Weights of a small transformer language model.
Size: 19 layers, MLP 1536 tanh GELU, vocabulary 2048, 34.7M parameters.
Architecture: LayerNorm before each block, learned positions, biases, tied embeddings.
Each number is 50 + 15 x the weight over the matrix's rms, rounded and kept within 0 to 99. Layers, rows and columns count from 0.

# layer 6 MLP up, 1536x384, rms 0.201, rows 858-912, columns 192-255
43 62 70 29 32 59 42 56 74 41 43 21 51 60 46 41 53 48 77 51 91 46 44 74 63 60 65 37 62 47 58 36 57 57 74 63 54 27 47 37 68 38 66 50 34 77 81 44 49 47 25 45 59 50 56 26 24 83 55 24 55 41 01 31
57 42 75 85 30 58 65 56 17 53 62 29 43 54 32 40 26 69 69 67 37 50 57 42 49 46 49 45 70 69 59 62 44 56 64 69 51 41 30 60 51 46 90 74 52 92 51 49 49 63 46 57 53 74 78 43 69 47 37 61 36 61 33 49
26 52 47 75 47 55 53 57 57 74 50 40 53 36 56 62 39 58 46 56 39 82 43 57 82 38 71 61 47 60 63 69 43 47 36 40 37 71 29 55 42 42 36 47 27 68 53 54 56 40 28 47 39 63 69 48 33 41 60 23 60 39 33 57
66 62 49 65 65 48 62 53 38 43 51 44 39 53 42 22 57 80 46 57 46 51 44 50 47 56 77 59 24 37 61 49 56 49 60 52 12 30 68 54 52 67 54 72 60 87 65 69 32 55 64 39 56 53 34 66 42 65 52 34 43 45 62 24
20 51 22 63 51 73 61 54 13 49 39 31 28 51 33 60 79 67 73 35 50 46 47 25 37 44 70 44 90 33 29 41 55 37 35 43 52 46 27 43 56 41 34 44 61 38 52 20 50 60 60 57 61 57 48 62 70 41 64 62 55 50 61 50
69 47 27 25 69 48 68 60 46 45 28 44 47 55 56 70 50 33 68 27 72 52 58 36 46 46 51 60 73 45 59 46 60 58 34 68 52 46 57 29 64 39 28 77 35 50 57 39 53 50 55 71 39 52 42 48 49 52 45 23 58 42 65 72
47 69 39 63 59 61 33 45 31 63 44 33 56 62 54 57 73 59 56 62 52 42 57 40 23 62 68 62 46 31 58 44 69 32 52 54 49 26 43 73 45 34 49 32 45 48 65 46 59 38 23 50 38 57 43 52 60 20 37 38 59 56 44 47
58 68 31 64 46 49 26 58 75 48 46 40 66 39 86 61 78 76 48 76 38 33 54 55 39 41 24 65 74 54 52 60 53 87 20 45 36 74 51 47 69 68 42 46 46 24 47 40 79 33 64 65 57 58 31 27 40 45 54 33 48 36 42 45
45 48 60 63 53 56 64 55 47 22 60 51 53 28 47 45 59 37 58 70 32 25 67 54 49 51 48 57 40 53 64 71 64 56 60 56 62 67 56 27 56 61 56 26 44 54 57 57 38 41 47 61 50 59 48 47 43 40 32 63 58 28 46 50
66 44 66 64 58 70 30 50 45 60 72 20 50 56 63 46 29 60 54 41 51 39 56 66 68 24 59 68 46 70 80 53 68 32 36 55 53 54 68 48 55 57 51 50 46 42 63 44 71 24 34 44 36 45 61 43 43 38 52 53 56 32 68 39
46 24 59 52 52 62 25 55 25 41 38 37 26 39 42 38 61 39 45 70 42 43 32 55 46 25 41 81 73 55 76 68 25 77 34 75 61 39 45 28 56 55 81 52 37 29 40 46 67 35 70 54 41 31 63 57 50 77 14 32 57 55 43 80
53 38 62 54 69 72 43 54 72 61 68 81 61 12 45 41 44 51 34 39 14 30 42 40 46 66 34 44 66 59 52 45 36 22 39 49 64 53 57 35 79 53 37 54 39 55 47 37 57 46 78 27 52 42 43 37 30 23 34 37 78 44 30 36
81 30 48 61 37 46 35 05 42 58 39 73 62 34 38 49 61 89 31 44 74 55 58 59 27 64 57 52 70 33 73 56 64 28 39 20 47 43 24 07 60 76 39 26 66 41 37 56 72 68 56 65 98 42 65 45 59 49 50 65 66 42 53 71
70 45 31 42 30 04 41 71 46 67 35 50 61 41 59 54 75 32 75 72 49 48 31 45 52 31 54 33 71 49 70 45 60 43 56 42 55 34 41 63 77 24 52 61 32 41 37 31 36 66 59 67 45 51 57 65 51 54 44 45 44 42 41 63
49 75 40 59 58 39 38 49 63 48 63 57 81 41 10 50 60 38 60 58 38 54 49 46 69 42 40 66 58 75 26 47 54 76 52 62 61 47 45 46 39 32 70 56 48 54 46 47 53 46 74 54 29 37 55 31 57 58 31 44 46 69 31 39
64 16 53 56 44 40 55 47 40 43 30 23 41 58 58 50 42 43 53 51 43 39 37 69 62 45 62 41 61 49 62 56 56 58 21 23 48 40 53 66 51 69 59 62 55 34 71 55 31 78 37 25 65 40 74 47 35 49 47 52 45 31 15 28
25 45 20 47 62 47 52 57 19 68 53 35 60 45 40 49 49 36 54 54 58 46 38 51 60 73 24 39 91 49 48 42 63 46 87 57 56 61 68 46 46 61 51 40 62 66 60 41 58 59 38 45 67 39 61 50 40 53 52 63 37 59 52 36
47 80 52 64 47 54 61 27 64 74 52 58 43 58 41 48 42 74 52 60 68 48 31 64 60 22 24 37 46 74 52 61 68 93 71 44 36 65 53 53 69 64 48 52 63 58 27 44 59 70 47 38 48 46 42 30 46 43 48 11 56 33 37 69
43 29 34 54 48 44 62 31 27 49 36 37 66 42 71 62 20 42 16 25 25 58 69 41 45 41 70 63 46 67 31 82 41 51 46 42 23 68 38 29 63 66 86 41 41 38 46 31 57 26 66 74 73 57 35 82 47 65 65 59 39 61 77 50
35 33 30 15 66 46 49 76 40 53 51 38 61 60 73 50 32 37 30 47 60 32 58 42 39 55 37 59 36 53 53 36 39 56 65 34 57 54 50 41 48 51 47 46 67 38 53 47 26 56 42 65 57 37 69 57 53 74 34 43 48 52 55 72
44 63 61 48 55 28 41 47 45 54 38 63 37 51 53 58 60 47 60 32 38 58 56 36 52 62 46 45 63 50 46 63 50 59 57 60 49 30 54 52 47 53 39 37 54 33 46 49 51 47 35 54 23 28 39 70 53 46 54 55 52 53 51 71
56 54 69 37 56 41 53 48 58 66 46 61 85 78 66 25 31 21 55 35 51 35 39 71 67 39 71 67 46 49 61 40 26 80 28 41 37 63 73 39 56 58 61 36 55 54 67 53 51 66 80 84 12 61 42 31 57 27 49 38 58 47 80 64
68 45 39 47 44 40 40 58 33 44 51 40 46 46 40 58 51 58 58 49 33 43 39 40 36 54 50 50 77 58 62 25 58 58 45 28 38 57 70 45 40 58 90 51 40 52 58 40 78 38 27 41 43 57 58 70 30 28 72 44 59 53 61 45
68 47 62 59 65 44 49 59 58 47 65 77 77 84 57 36 51 45 47 37 37 36 42 37 66 59 52 75 69 50 56 55 58 58 56 42 68 49 56 67 46 53 61 70 36 58 44 55 61 35 39 15 50 71 69 31 46 60 47 67 70 55 50 05
58 37 57 59 51 42 58 55 47 51 60 57 62 35 47 39 48 59 43 41 74 65 37 54 64 86 59 66 72 49 44 27 65 78 45 56 38 59 52 63 43 52 28 29 33 64 49 49 58 65 37 71 57 51 81 67 57 46 56 37 38 40 47 55
06 75 33 63 36 34 37 37 36 45 51 55 56 31 57 56 35 69 62 52 87 33 55 55 22 45 33 61 78 54 37 23 64 59 28 55 54 75 46 37 76 45 29 49 63 61 61 60 81 68 37 47 00 35 54 82 28 62 67 74 44 35 61 30
41 40 56 40 68 72 27 52 41 52 42 58 37 65 43 44 41 71 55 46 62 58 47 45 35 30 72 64 50 70 34 58 33 52 61 64 57 35 42 50 53 50 46 68 40 65 41 64 36 57 34 46 42 22 63 49 56 60 40 30 63 35 32 44
60 68 72 47 45 36 79 48 30 52 52 37 57 74 58 59 51 51 54 56 61 44 52 33 42 54 61 49 71 55 47 25 00 57 57 74 46 31 33 66 44 63 56 55 64 64 40 85 25 48 51 65 34 55 73 13 45 51 53 47 47 38 63 75
45 40 62 45 33 61 53 41 51 57 41 35 46 46 48 77 52 53 90 37 27 63 31 57 32 57 43 62 58 34 58 33 61 45 94 52 55 39 57 34 37 62 63 42 72 80 51 56 50 45 56 69 44 67 61 44 43 52 41 28 34 39 52 54
60 47 44 43 79 62 38 41 42 70 13 29 66 74 55 35 63 53 16 26 51 89 64 44 71 76 61 56 77 67 65 27 57 34 30 70 47 56 57 10 54 57 58 55 46 44 51 61 56 61 52 32 48 44 37 52 61 46 71 64 59 61 31 67
56 41 50 51 54 59 74 56 44 47 47 47 52 66 64 51 50 45 36 71 40 44 65 36 63 37 61 27 58 56 52 47 37 57 61 20 47 50 28 46 34 58 35 48 33 35 64 63 56 70 54 55 68 43 32 37 55 66 47 52 47 47 38 66
36 59 65 55 28 64 47 34 57 45 35 46 53 23 54 32 60 45 80 58 40 32 57 46 40 30 54 54 55 57 57 34 59 51 55 48 48 57 55 18 67 63 24 63 57 49 76 62 47 37 54 43 42 52 49 53 55 75 29 52 54 47 70 35
19 74 50 41 78 41 36 51 65 41 11 70 47 51 30 34 48 26 63 43 12 49 77 77 73 39 66 57 73 59 69 25 56 50 57 38 46 64 20 58 41 51 29 71 73 48 21 66 56 42 38 64 32 22 62 58 40 38 69 55 75 80 08 41
65 41 70 38 49 49 55 05 58 41 33 24 68 53 43 40 42 42 37 42 45 51 54 56 75 42 45 60 64 37 67 55 72 73 53 37 63 42 60 28 46 59 48 36 57 51 62 62 57 53 52 35 18 34 58 77 27 46 47 58 55 45 44 43
34 29 66 27 30 35 50 49 58 60 33 50 41 43 48 43 49 54 67 42 24 53 64 54 56 30 60 34 86 27 62 50 47 38 74 70 42 60 53 52 56 73 17 52 36 65 67 50 38 36 57 54 56 33 53 68 45 34 43 53 36 62 42 58
66 46 31 56 50 54 63 83 75 60 23 33 72 49 67 71 48 35 64 64 72 26 67 43 59 56 29 46 77 31 49 59 30 67 28 45 62 29 09 62 39 37 25 48 58 25 39 38 52 37 51 45 59 68 35 61 44 43 68 64 60 71 66 60
53 67 33 60 61 61 47 44 63 59 65 62 39 67 33 61 53 07 60 66 64 43 60 65 49 81 38 48 70 22 47 61 90 60 45 83 56 44 53 66 69 36 44 56 38 58 58 58 49 41 36 82 56 34 42 21 17 39 49 48 51 71 52 48
53 83 69 45 55 44 39 61 52 48 35 51 57 32 56 57 73 42 60 61 48 37 22 58 36 56 40 46 54 70 66 53 43 18 28 33 55 37 57 28 35 33 79 41 51 60 40 36 52 42 65 40 22 33 42 55 47 83 58 67 55 28 33 59
96 80 53 33 73 39 37 49 34 73 43 48 83 73 61 50 70 58 94 59 66 56 56 46 45 47 33 53 41 62 48 29 50 44 47 64 75 80 32 60 70 43 18 42 35 14 62 31 51 51 28 60 47 28 39 40 58 56 53 58 50 37 43 51
35 38 31 25 45 40 76 65 55 95 62 20 69 48 36 55 62 60 90 62 29 26 44 31 79 50 45 47 62 72 42 46 57 53 42 46 57 58 65 38 34 57 47 59 47 48 56 78 57 44 51 38 51 47 69 43 38 49 64 52 62 50 82 37
62 52 47 61 66 40 46 37 58 58 33 45 41 31 43 53 79 47 38 56 69 51 67 67 81 80 34 57 40 38 59 46 68 52 50 62 48 48 17 37 42 60 88 74 69 66 68 55 60 63 35 09 63 59 70 76 43 28 33 62 56 44 37 34
47 45 29 37 38 25 70 42 41 59 50 37 30 60 21 45 46 68 40 82 55 42 65 37 25 24 62 68 26 50 35 59 42 50 53 39 38 47 50 27 43 54 27 58 74 28 61 46 53 68 47 53 42 32 50 47 44 43 56 48 34 40 58 61
71 54 19 44 66 63 78 21 42 38 74 64 56 35 51 48 43 64 42 57 32 42 33 66 44 43 46 34 47 68 67 54 33 69 40 43 48 58 53 56 52 40 50 25 38 52 37 44 53 68 26 26 92 51 34 51 56 70 52 49 41 44 22 54
54 54 47 61 36 39 69 64 36 47 54 66 53 66 19 70 72 33 41 45 16 53 60 64 51 53 64 49 61 49 67 40 48 65 75 41 35 45 50 65 40 51 60 42 58 73 62 51 53 35 59 38 58 38 72 57 31 53 39 69 48 34 60 56
35 44 55 33 51 53 70 71 55 75 58 76 72 17 48 50 52 54 61 36 58 40 24 78 35 58 49 53 67 45 57 50 59 51 74 40 33 71 69 39 63 66 61 61 35 34 59 72 37 67 28 50 45 74 40 42 86 42 38 29 31 41 66 53
32 64 38 42 42 29 59 30 42 88 26 31 77 77 41 42 62 43 51 22 71 48 59 27 41 45 43 57 61 37 47 21 26 48 39 35 12 39 65 57 69 83 25 54 57 41 60 66 47 60 39 53 59 50 47 68 36 50 62 63 53 44 43 63
68 38 67 30 70 35 46 70 41 60 33 87 24 72 45 43 46 59 40 25 88 39 64 30 59 46 63 41 40 57 60 35 31 69 46 58 58 61 67 31 49 51 22 47 78 69 55 35 36 62 81 34 55 56 54 60 37 57 61 99 37 68 20 15
42 53 48 54 43 78 35 47 39 52 34 52 54 61 29 35 20 47 65 61 57 48 65 60 54 36 11 43 29 65 46 22 53 46 59 33 63 45 85 58 57 75 28 70 39 68 59 34 09 28 42 52 56 83 54 57 30 62 19 79 42 49 62 49
84 46 24 51 53 28 40 28 29 69 50 42 40 33 58 38 42 54 84 54 49 59 56 44 23 45 47 27 60 65 45 63 74 29 32 42 40 31 55 64 75 69 46 39 44 57 15 37 32 44 47 39 41 64 56 83 45 34 50 56 63 40 67 48
41 57 70 64 66 59 39 45 43 50 53 52 75 55 48 55 62 78 37 24 48 45 53 60 34 09 68 48 44 78 54 39 48 47 79 34 40 83 31 58 66 45 87 49 79 82 39 24 48 70 53 52 53 46 58 36 42 45 56 36 44 60 38 60
58 58 60 41 49 46 45 55 52 30 62 59 56 63 56 52 60 53 34 63 39 54 28 50 52 54 53 72 70 56 69 44 57 45 41 37 46 34 48 31 43 43 55 72 64 63 33 52 56 44 45 29 72 34 39 39 31 65 64 34 61 60 45 49
52 53 33 31 41 43 58 67 68 60 66 57 44 32 68 57 56 73 54 36 73 36 51 39 55 67 63 49 49 71 61 55 56 57 49 19 53 64 37 54 54 54 11 66 43 24 61 53 71 83 87 77 52 51 56 46 56 63 61 66 66 37 59 62
79 50 54 37 53 38 36 34 39 52 57 43 00 60 29 60 46 51 66 47 53 58 18 44 43 40 47 40 48 55 70 39 64 61 26 43 57 63 29 42 42 36 38 30 45 64 51 44 29 96 49 58 36 39 60 65 51 89 51 35 40 66 51 32
29 73 58 58 57 49 36 54 24 76 61 57 59 45 52 39 50 57 37 56 35 34 23 41 41 58 49 43 62 42 51 35 48 72 62 50 35 54 42 58 42 48 12 59 66 26 56 38 43 23 54 80 37 31 64 42 56 35 69 31 41 41 44 49
34 72 60 61 50 73 59 41 50 59 59 53 51 57 30 45 69 80 67 60 47 71 47 26 59 58 33 54 70 59 55 23 50 60 44 49 49 55 46 57 56 51 32 36 38 51 42 30 51 48 45 73 67 27 69 65 47 59 58 39 17 67 41 53
# layer 6 MLP down (transposed), 1536x384, rms 0.195, rows 858-911, columns 192-255
69 35 68 58 56 39 27 56 38 74 43 33 82 43 39 54 45 21 71 39 83 20 55 51 45 55 81 36 51 62 26 61 63 57 46 47 57 04 55 92 35 32 58 17 62 59 89 47 41 41 59 54 61 38 52 27 58 40 38 45 43 47 38 47
38 58 45 37 35 57 43 51 51 40 44 73 57 32 43 55 50 56 34 54 75 47 35 39 67 58 42 35 30 35 33 37 56 40 47 30 77 55 71 79 17 59 46 75 53 64 38 44 39 45 46 39 75 67 45 61 33 70 70 37 68 47 55 50
53 45 43 35 61 53 63 38 01 64 58 54 51 63 61 20 39 62 71 66 26 32 44 47 18 68 46 61 31 45 54 61 43 38 45 43 66 55 66 29 54 42 41 49 55 27 41 60 44 77 85 57 62 37 39 60 49 33 33 49 43 26 47 44
58 53 35 34 56 35 46 68 09 60 54 53 45 22 68 45 44 43 36 21 40 40 41 37 82 41 71 58 83 36 34 64 43 24 41 67 65 46 37 38 51 63 34 71 57 39 40 67 69 65 47 49 47 39 48 52 57 55 52 61 53 30 83 40
65 66 03 56 68 65 30 51 54 69 43 47 63 43 44 60 78 50 37 38 34 84 51 68 66 58 50 42 61 59 37 57 34 36 49 42 61 44 85 65 51 57 71 46 61 50 49 58 69 80 55 50 45 72 78 39 46 33 80 35 38 53 36 68
32 45 38 55 66 60 81 34 62 36 69 64 59 48 55 48 20 55 21 41 41 58 78 57 47 59 71 62 38 57 52 51 85 44 51 37 40 86 49 48 56 37 46 55 46 41 55 49 89 51 33 47 38 69 46 56 56 33 56 31 47 47 46 38
73 50 56 37 45 76 44 44 72 18 23 51 44 62 68 72 66 35 56 48 67 56 72 63 61 29 40 41 39 23 48 67 54 54 37 65 36 31 59 58 56 48 64 42 55 39 29 58 70 56 65 37 67 55 57 60 70 56 65 31 66 29 58 44
52 72 25 82 71 53 53 46 50 42 55 40 52 44 46 63 49 49 66 40 52 51 43 50 68 48 78 31 57 81 76 47 52 56 45 53 65 67 43 57 32 55 51 62 64 67 24 54 49 57 32 46 66 77 43 82 49 61 46 48 33 49 54 38
49 34 52 60 75 28 56 68 50 75 63 51 53 54 20 28 59 72 33 34 65 67 58 37 56 52 70 59 73 64 51 61 36 36 62 60 67 47 36 82 36 22 44 51 51 36 49 27 42 58 54 73 61 33 48 37 67 20 62 46 43 61 37 64
26 47 65 45 46 42 69 43 33 26 53 60 54 56 46 62 54 84 42 69 42 59 39 41 61 30 69 54 47 49 44 46 46 58 52 71 67 42 63 58 53 54 59 28 62 56 53 49 39 44 37 48 30 77 61 48 77 37 23 60 27 50 42 31
51 39 20 27 23 63 87 70 43 45 33 49 57 41 58 56 41 27 47 67 52 64 34 58 84 46 36 30 34 53 34 49 58 52 83 63 48 64 65 39 38 43 52 56 58 27 30 32 38 43 65 42 68 52 30 54 45 68 23 67 31 46 81 28
58 47 58 42 51 46 71 33 44 67 28 55 39 51 62 37 51 39 46 76 48 22 19 37 34 54 55 48 40 43 76 16 60 63 56 44 48 52 58 64 36 46 53 45 30 52 64 56 39 63 36 75 39 61 56 54 41 54 67 58 42 67 66 48
42 40 60 53 38 75 35 44 50 47 50 59 58 72 65 79 61 61 36 49 49 39 35 66 49 69 37 50 58 62 58 55 39 51 69 61 12 49 66 45 56 84 31 37 69 20 78 50 45 53 24 49 54 47 39 41 27 54 14 39 70 59 51 53
33 54 55 33 46 37 64 53 66 47 27 33 34 44 49 53 57 49 78 55 46 41 22 86 27 70 35 71 54 33 47 49 55 55 41 27 56 53 48 30 29 61 53 48 28 35 84 47 74 30 35 45 45 63 35 74 64 81 39 65 41 34 39 45
55 48 43 83 58 36 48 83 50 59 25 57 58 36 21 57 33 62 61 27 54 67 69 66 55 50 43 19 16 55 51 73 43 52 25 45 45 47 07 40 54 81 53 69 58 37 64 38 47 55 68 76 37 44 23 54 49 35 42 52 46 37 66 34
67 46 33 56 39 70 57 23 41 54 66 40 28 43 45 75 65 58 36 23 61 60 61 57 49 35 47 70 46 62 27 68 61 47 31 73 59 22 40 45 47 60 52 56 57 25 71 35 62 45 42 52 74 47 39 52 33 33 53 60 49 47 56 45
58 64 34 59 50 17 29 31 40 80 34 47 41 66 38 52 55 44 40 19 41 67 65 47 48 56 30 27 46 61 22 64 46 67 76 48 50 64 50 61 29 52 71 64 49 55 53 79 60 72 34 62 65 55 48 43 51 43 64 64 43 52 51 47
65 83 26 60 30 37 31 29 61 61 00 47 50 51 60 68 40 53 66 57 70 30 66 61 49 39 52 81 33 63 60 48 73 61 45 34 71 69 74 64 52 46 49 82 51 53 45 64 36 57 48 52 57 55 38 54 49 55 32 57 68 65 39 69
61 58 19 92 43 72 59 55 39 30 31 28 51 63 58 16 52 63 62 44 51 42 49 52 46 56 69 17 45 77 41 63 64 48 22 49 74 56 71 37 43 63 48 79 31 64 39 42 46 42 64 85 34 37 39 52 43 56 58 62 30 70 61 10
46 65 33 33 36 15 52 56 46 51 49 42 55 46 46 73 49 54 41 35 60 48 62 66 91 29 51 75 32 52 49 69 45 43 26 69 42 70 77 74 73 37 49 82 59 43 48 43 41 24 31 63 60 53 37 54 44 43 31 58 40 49 24 53
46 44 51 41 53 41 46 65 65 48 44 69 38 24 56 13 58 57 36 39 61 39 46 36 55 57 41 46 54 34 33 44 41 25 58 52 41 60 49 64 50 45 45 36 58 59 51 73 61 69 63 52 45 48 53 30 57 54 50 36 78 50 38 43
53 22 57 30 39 35 08 42 37 49 43 57 61 53 61 51 46 22 57 33 48 70 44 50 77 61 62 34 54 53 28 62 71 63 51 67 36 54 47 46 71 76 77 67 49 54 44 41 49 22 26 47 26 61 38 46 31 54 64 59 45 53 60 50
48 54 55 25 77 65 69 54 37 37 45 72 62 45 49 53 26 48 58 63 39 67 41 32 46 57 36 50 49 23 56 40 49 47 68 52 42 71 26 37 39 47 49 31 44 50 42 60 29 39 87 54 33 76 41 58 57 29 47 55 44 60 53 73
63 45 68 55 33 66 44 29 65 44 53 70 85 45 85 70 65 30 30 57 39 45 74 62 58 50 38 31 47 48 56 45 42 59 64 55 39 35 46 47 65 74 60 32 52 33 34 56 90 52 57 41 54 46 65 16 55 67 34 80 52 65 59 29
48 61 43 25 92 32 33 77 68 31 18 44 40 62 67 46 44 33 45 35 53 49 70 51 63 56 35 39 39 53 48 34 53 46 63 49 40 56 56 38 47 46 47 38 69 37 66 47 36 26 52 49 38 66 70 18 41 49 65 55 43 53 45 65
61 50 48 61 36 60 50 55 69 49 48 43 57 41 72 48 53 40 51 64 57 67 55 48 55 60 62 39 33 43 41 33 57 59 35 59 77 66 87 53 27 41 36 29 47 26 67 50 35 49 34 31 02 44 42 62 41 75 47 43 54 39 57 59
46 43 50 63 46 50 52 53 50 29 51 50 47 24 81 52 73 65 59 61 69 85 45 54 45 61 50 60 45 51 28 58 28 61 49 73 66 33 80 76 41 53 33 62 17 36 51 54 69 50 54 39 46 31 40 42 55 26 19 48 50 50 54 45
77 40 34 62 49 44 50 81 23 50 36 46 49 53 43 50 28 38 33 39 75 56 52 18 63 64 26 68 32 30 41 56 34 45 76 67 44 50 59 68 33 19 14 73 70 54 43 31 38 50 43 54 50 41 46 62 50 61 51 60 35 57 48 45
59 53 60 39 37 50 38 60 55 32 72 48 47 24 44 36 51 50 66 48 34 44 59 60 39 48 44 40 28 48 68 44 51 54 49 40 23 54 68 39 52 75 53 41 56 33 18 52 42 48 40 50 40 72 55 25 58 40 37 77 55 31 51 50
42 51 66 48 51 71 46 57 69 26 51 45 61 55 42 57 55 40 40 45 36 27 68 58 56 48 66 51 59 25 37 40 23 44 40 43 46 36 59 72 32 63 33 61 58 81 49 49 57 56 62 51 54 55 46 75 63 71 63 56 44 43 50 52
60 79 25 75 39 73 47 49 38 52 85 52 41 36 42 43 58 65 33 61 11 74 43 41 40 44 29 34 43 35 60 42 74 33 44 23 68 42 21 59 37 69 28 46 36 61 42 71 60 35 47 52 65 65 30 76 60 61 70 43 80 23 41 73
40 40 40 48 49 38 29 64 43 56 57 48 47 61 58 73 04 66 34 32 78 56 42 31 26 66 57 77 48 77 66 49 46 54 73 45 49 77 32 73 52 44 61 62 38 52 46 42 44 75 45 48 53 58 59 63 24 52 63 59 48 34 08 38
47 56 38 38 55 38 72 66 24 58 52 66 45 42 69 33 44 64 60 46 20 75 28 41 55 58 37 45 47 52 85 30 38 74 53 29 71 51 19 33 60 51 38 33 24 69 37 32 51 56 74 49 23 58 41 72 23 53 36 59 50 48 47 30
48 53 45 42 62 37 46 60 61 40 30 70 51 56 45 77 61 58 77 57 33 52 40 37 41 45 64 69 37 62 72 49 67 50 27 73 41 51 51 83 48 51 34 40 27 78 53 48 37 69 61 33 14 62 65 42 67 43 39 53 60 87 61 40
65 42 33 36 57 63 62 46 72 53 43 44 59 35 59 46 49 79 69 45 57 48 57 52 47 25 29 27 62 52 66 43 46 35 52 74 57 65 54 54 28 40 49 29 39 77 46 50 43 49 43 55 54 54 40 69 36 67 52 28 46 53 47 56
58 71 60 60 48 47 37 51 74 65 49 35 48 54 46 41 39 54 39 50 71 68 39 35 53 37 74 50 59 33 59 53 79 53 59 57 69 44 35 63 74 17 50 39 33 32 31 50 64 55 68 54 50 73 62 37 35 48 53 25 34 63 44 37
55 51 32 55 68 29 68 31 48 22 50 60 43 49 43 48 38 59 43 36 62 64 60 31 48 65 53 41 32 54 26 37 62 42 58 58 52 51 35 55 53 31 49 77 34 53 36 60 83 31 57 49 49 49 44 61 65 45 50 50 56 39 27 42
57 45 48 77 54 75 61 43 16 50 51 68 53 45 57 51 55 63 48 42 53 83 49 27 29 49 21 61 68 50 42 43 43 24 60 41 59 30 52 25 60 52 55 43 62 37 45 59 43 44 45 36 54 54 43 55 48 63 54 44 74 38 64 34
48 70 75 50 31 30 58 39 45 46 76 64 65 63 46 62 56 39 86 62 72 78 58 29 30 63 43 51 38 47 36 35 41 31 22 76 69 37 49 87 59 54 19 62 64 42 36 78 75 35 48 48 64 44 56 46 59 49 52 46 38 44 36 47
23 51 59 31 59 55 45 66 61 60 44 71 46 24 62 58 54 81 21 47 47 27 70 80 64 50 61 43 31 46 34 29 68 31 53 48 80 46 63 45 85 51 33 32 58 53 27 56 66 60 63 58 66 55 33 29 45 22 17 43 25 70 48 51
54 55 43 86 40 72 32 48 38 64 62 59 49 60 63 64 62 35 56 43 51 53 52 54 64 76 57 62 42 35 42 41 34 42 63 64 66 74 40 58 59 25 44 70 19 53 56 23 50 45 74 56 47 55 18 63 56 30 55 27 59 36 83 45
76 29 36 45 48 78 59 42 54 47 46 51 50 61 53 46 46 33 42 75 70 69 72 40 33 38 48 47 55 65 44 56 57 50 56 41 52 81 32 45 63 39 66 65 50 13 42 77 64 44 52 61 46 54 46 34 64 25 56 41 78 25 70 57
73 65 74 33 49 34 56 43 73 36 66 45 55 62 60 47 15 66 61 21 42 57 51 33 56 29 50 57 33 21 51 59 64 43 27 52 49 71 10 47 44 59 77 69 52 85 68 54 52 71 52 49 52 53 51 47 62 42 56 67 20 51 40 46
67 52 54 20 27 33 40 75 53 51 33 45 70 39 60 39 39 61 70 61 51 28 68 50 60 23 53 35 35 37 63 47 56 15 39 68 45 56 44 39 65 54 40 65 40 46 38 50 51 63 66 58 51 44 30 76 52 61 65 46 78 71 38 46
60 58 42 52 75 22 48 34 60 50 77 39 63 94 44 52 48 71 47 25 42 55 62 21 65 31 24 12 42 59 60 30 10 67 42 40 67 76 50 37 66 60 50 33 27 62 41 36 50 42 57 81 51 64 40 53 20 56 48 43 55 59 27 53
39 43 59 18 35 64 50 57 25 68 54 60 64 48 39 40 64 42 57 70 46 38 49 24 36 38 28 52 64 60 50 59 38 27 62 60 30 18 43 41 56 49 23 60 40 36 52 50 37 57 67 32 69 69 64 68 31 63 52 59 28 21 32 51
69 25 60 29 18 31 41 32 45 22 79 48 58 61 37 64 39 66 47 51 78 60 87 59 41 55 36 30 55 69 66 76 75 57 59 70 36 25 63 67 38 36 43 29 51 79 53 51 47 40 46 53 84 76 54 69 80 49 58 64 34 47 27 62
36 60 53 63 38 81 57 63 49 56 53 34 37 48 87 39 24 49 50 58 57 42 71 54 53 31 14 44 48 45 30 58 42 15 43 35 49 65 39 72 85 76 49 44 51 51 35 63 46 42 62 43 23 51 57 60 55 42 57 26 71 37 70 27
59 48 46 74 20 62 24 47 58 47 44 57 54 79 39 62 43 51 39 58 37 82 88 45 72 51 52 21 22 51 54 65 27 32 77 60 50 79 57 41 36 40 88 90 29 23 52 34 50 64 66 22 19 76 57 42 12 35 61 61 58 21 54 52
26 47 58 51 51 54 37 39 66 43 61 56 51 40 43 73 20 56 50 47 62 16 56 56 42 32 55 59 51 56 34 43 34 45 91 36 55 71 43 52 59 81 77 37 47 87 21 34 67 53 48 57 26 49 58 56 56 21 44 31 48 52 22 51
50 51 49 38 58 31 24 66 64 66 44 13 62 68 66 41 51 46 44 45 36 39 51 33 64 43 44 39 59 74 63 58 71 47 39 46 55 39 43 51 56 30 54 54 32 73 43 51 68 73 60 50 47 60 50 41 48 43 54 43 47 54 31 54
30 54 74 40 38 40 26 73 69 57 47 63 49 44 19 63 60 61 40 40 66 23 46 34 46 27 71 53 26 60 39 59 45 17 57 50 41 55 29 61 21 56 80 46 41 58 46 68 98 51 55 31 50 33 32 14 45 47 59 68 38 64 50 64
54 47 43 56 79 33 66 46 57 75 50 48 67 51 02 87 28 41 63 30 53 71 39 46 64 48 55 47 55 60 42 55 40 62 40 30 66 45 29 43 61 35 48 61 47 88 60 50 42 65 52 72 51 52 61 71 49 48 41 62 53 65 46 75
35 42 66 66 58 52 45 72 45 24 54 51 57 35 63 42 59 56 35 67 63 25 72 47 46 47 48 88 59 62 45 67 53 53 42 34 36 64 34 22 70 40 41 64 77 42 39 62 69 44 60 49 48 69 19 39 42 52 58 34 38 36 49 37